Weights of a small GPT-style language model, trained from scratch on English Wikipedia: 21 layers, a variant of Muon for these matrices.
Each number is 128 + 24 x the weight over its row's rms, rounded and kept within 0 to 255. Layers, rows and columns count from 0. The size above them is the row's rms in percent of the matrix's.

# layer 12 MLP gate, 1024x384, rms 0.0647, rows 231-237, columns 0-63
size [ 99  95 100  96 102 103 102]
[[125 104 123 120 195 124 112 134 144 134 140  75 122 140 128 153 107 139  86 132 116 127 156 118 117 108 118  87 137 155 106 126 181 146 125 122 138 150 135 113 108 111  66 126  82  94 158 151 138 137 121 134 154 135 121 131 133 184 158 103 124 129 128  91]
 [106  93 126 114 149 130 150 113 107  65 137 127 145 155 125 116 115 131 147  84 137 123 119 121 143 156 119 164 124 146 105 120 130 181 178 139 140  99 137 139 127 116 159 178 113 158 125 164 117 116 128 156 127 155 143 133 130 103  96 154 103  92 120 107]
 [129  85 103 115 125 145 124 116 111 175 111 141 127 138 122 122  97 120 162 111 147 151 136 140 140 151 122 114 171 170 112 129 144 150 120 171  89 148 159 138 147 162 146 120 152 128 153 139  94 126 143 112 168 143 107 132 126 126 117 143 176 160 138 142]
 [137  75 120 129  95 129 121 143 155 166 155 125 117 133 151 151 118 129 146 118 119 142 141 112 165 163 143 118 118 152 147 120 115 161  78 103 172  83 154 120 135 167  91 147 119 110 115 147 146 107 159  68 145  77 103 112 151 110 117 149 147 124 161 137]
 [136 168  82 103 150 170 107 140 150 120 136 148 145 151 161 156 149 141 126 141 153  97 163 153 152 140 157 116 106 146  69 155 141  87  93  88 132 118 144 189 164 117 106 138 107 160 152 100 167 123 105 111 112 137 116 104 112 124 126 144  94 154  86 172]
 [146 139  89 134 108  99 112 133 132 143 140 141 105 130 112 126 151  87 119 130 146 112 142 127 134  65 150 128 187 113 127 102 122 135 103 124 134 127 122 126 122 118 120 137 146 114 155 152 117 114 103  96 114 115  96  92 113 168 154 146 119 121  93 146]
 [128 115 104 147  80 154 131 119 114 177 134 182 165 127 174 123 110 142 165 120 136 137 129 136 117 129 128  96 140 128 163 104 145  88 132 140 159 119 117 106 116 161 134 129 155  83 137 114 134 143 115 130 116 147 117  96 106 143 129 110 137 139 101 128]]
# layer 12 MLP up, 1024x384, rms 0.0658, rows 231-237, columns 0-63
size [ 98 101 102  98 100 101  99]
[[179 144 111 169 142 152 117 157 151 146 175 130 128 132  97 101 107 122  71  86 127  90 124 121 121  99 145 143 144 127 149 172 165 108 144 120 116 136 127 126 105 154 106 136 154  99 131 121 112 114 151 157 136 132 131  96 135 113 127 103 157  82 123 129]
 [101 126 163 180 146  84 102 130 142 125 145 120 135 161 109 140 128 118  81 126 119 111 126 115 160 177 112 118 109 109 112 148 132 144 108 109 129  62 111  97 115 137 114 155 204 137 166  99  83 107 132  90 149 147 135 103 137 113 159 102 130 100  98 155]
 [122 139  89 132 117 128 159 140 148 104  82 141 135 120 134 137 153 119 139 150 194 142 129 120 121 140 155 129 120 143 112 137 135 124 111 107 119 121  96 169 140 170 104 171 119 133 110 113 176 110 133 108 164 129 121 144 106 101 111 154  74 108  99 119]
 [132 125  76 159 139 106 140 133 123 108 134 134 146  98 117 138 131  98 111 132 146 170 166 144 126 122 128 117 125 111 133 110 152 144  98 155 129 127  97  84  73 158 136  94  94 128 184 163 136 128 160 112 115 143 136 134  96 131 122 116 162 138 125 117]
 [130 116 113 103 120 145  96 162 102 175 131 130 129  89 132 155 136 123  76 127 134 165 118 161 143 115 107 106 154 101 106 135 113 153 146 139 133 167 166 131 120 127 152 103 108 149 132 118  90 128 160 115 161 171 134 150 149 111  86 159 112 167 109 167]
 [118 127 140 177 101 150 149 145  80 122  98 106 131 128 151 142 133 126 142  91 127  76 149 127 162 129 107 103  93 142 102 112  96  89 118 108 108  89 129 184 157 160 124 111 146 119 100 108 117 101 125 176 156 104 148 129  93 118 133 105  92  96 136 115]
 [176 111 102 116 110  81 109 139 116 154  79 116 137 125 162 104 112 126 118 110 140 134  99 170 121 115 135 119 141 135 112 155 158 115 104 128 117 103  83  70 150 118 118 106 161 131 184 103  91 103  99 130 144  76 114  90 142  90 123 133 114 133 110 161]]
# layer 12 MLP down (transposed), 1024x384, rms 0.06, rows 231-237, columns 0-63
size [102 101 102  99 101 103 100]
[[166 140 128  89 139 148 126 124 112 100 123 145 166 161 104 139 162 128 115  91 101 128  91 132 170 111 177 152 120 133 146 102 127 141 158 151 160  97 143 135 171 116 134  64 144 133 112 105 125 131 107 115 141 135 130 133 132 153  91 148 115 151 128 129]
 [ 99 117 177 127 154 120 140 105 128 163 126 118 165 113 150 131 106 126 149 195 175 140 141 141 150 128 130 119 150 141  98 130 165 177  91 115 137 144 148 115 103 114 145 151 130 123 132 105 117 138 120 117 173 102 130 116 160 135 144 100 144 145 113 170]
 [142 155 107 131 108 152 156 148 110 123  60 121 143 152 197 137 131 141 115 147 118 137 118 144 124  86 146 109 119 152 127 140 153 143 108  85 101 125 126 130 148 116 109 118 126 130 128 115 171  86 129 149  84 105 119 152 137 158  96 123 131 143 173 117]
 [114 131 123 115 130 144 125 146 122 111  97 141 121 108 130 149 105 110 147 108 130 142 107 100 112 124 127 149 137 121 163 119 103  89 146  80 118 135 180 133 117 105 100 157 154 157  73 147  63  65  99 152 141 140 117 148 121 141 145 131 125 121 131 106]
 [149 119 119 123 157 106 133 134 133 164 143 138 106 109 115  96 124 123 135  88 132 141 134  97 132 140 174 151 121 160 115 135 111 117 106 134 139 116  79 122 110  79 101 130 134 143 121 115 128  85 135  80 119 144 106 152  73 148 145 119 137  69 158 133]
 [111 180 147 135 141 116 119 148 105 120 121 110 124 175 102 134 120 108 134 134 105 135 149 116 134 104  95  96 163 125  90 121 132 114  79 176 124 127 112  82 101 147 138 192 128 105 171 138 110 104 134 117 127 151 112 131 104 105  96 115 133  84 125 168]
 [111 118 121  98  94 107 122 108 120 138 154 194 119 166 122 133 101 139 129 177 134  94 138 154 187 148  78 130 138 142 112  99 101 134 125 133 146 133 117 150 153 154 151 157 146 147 130 114 115  96  94 136 197 135 120 110 137 143 112  71 161 147 126 141]]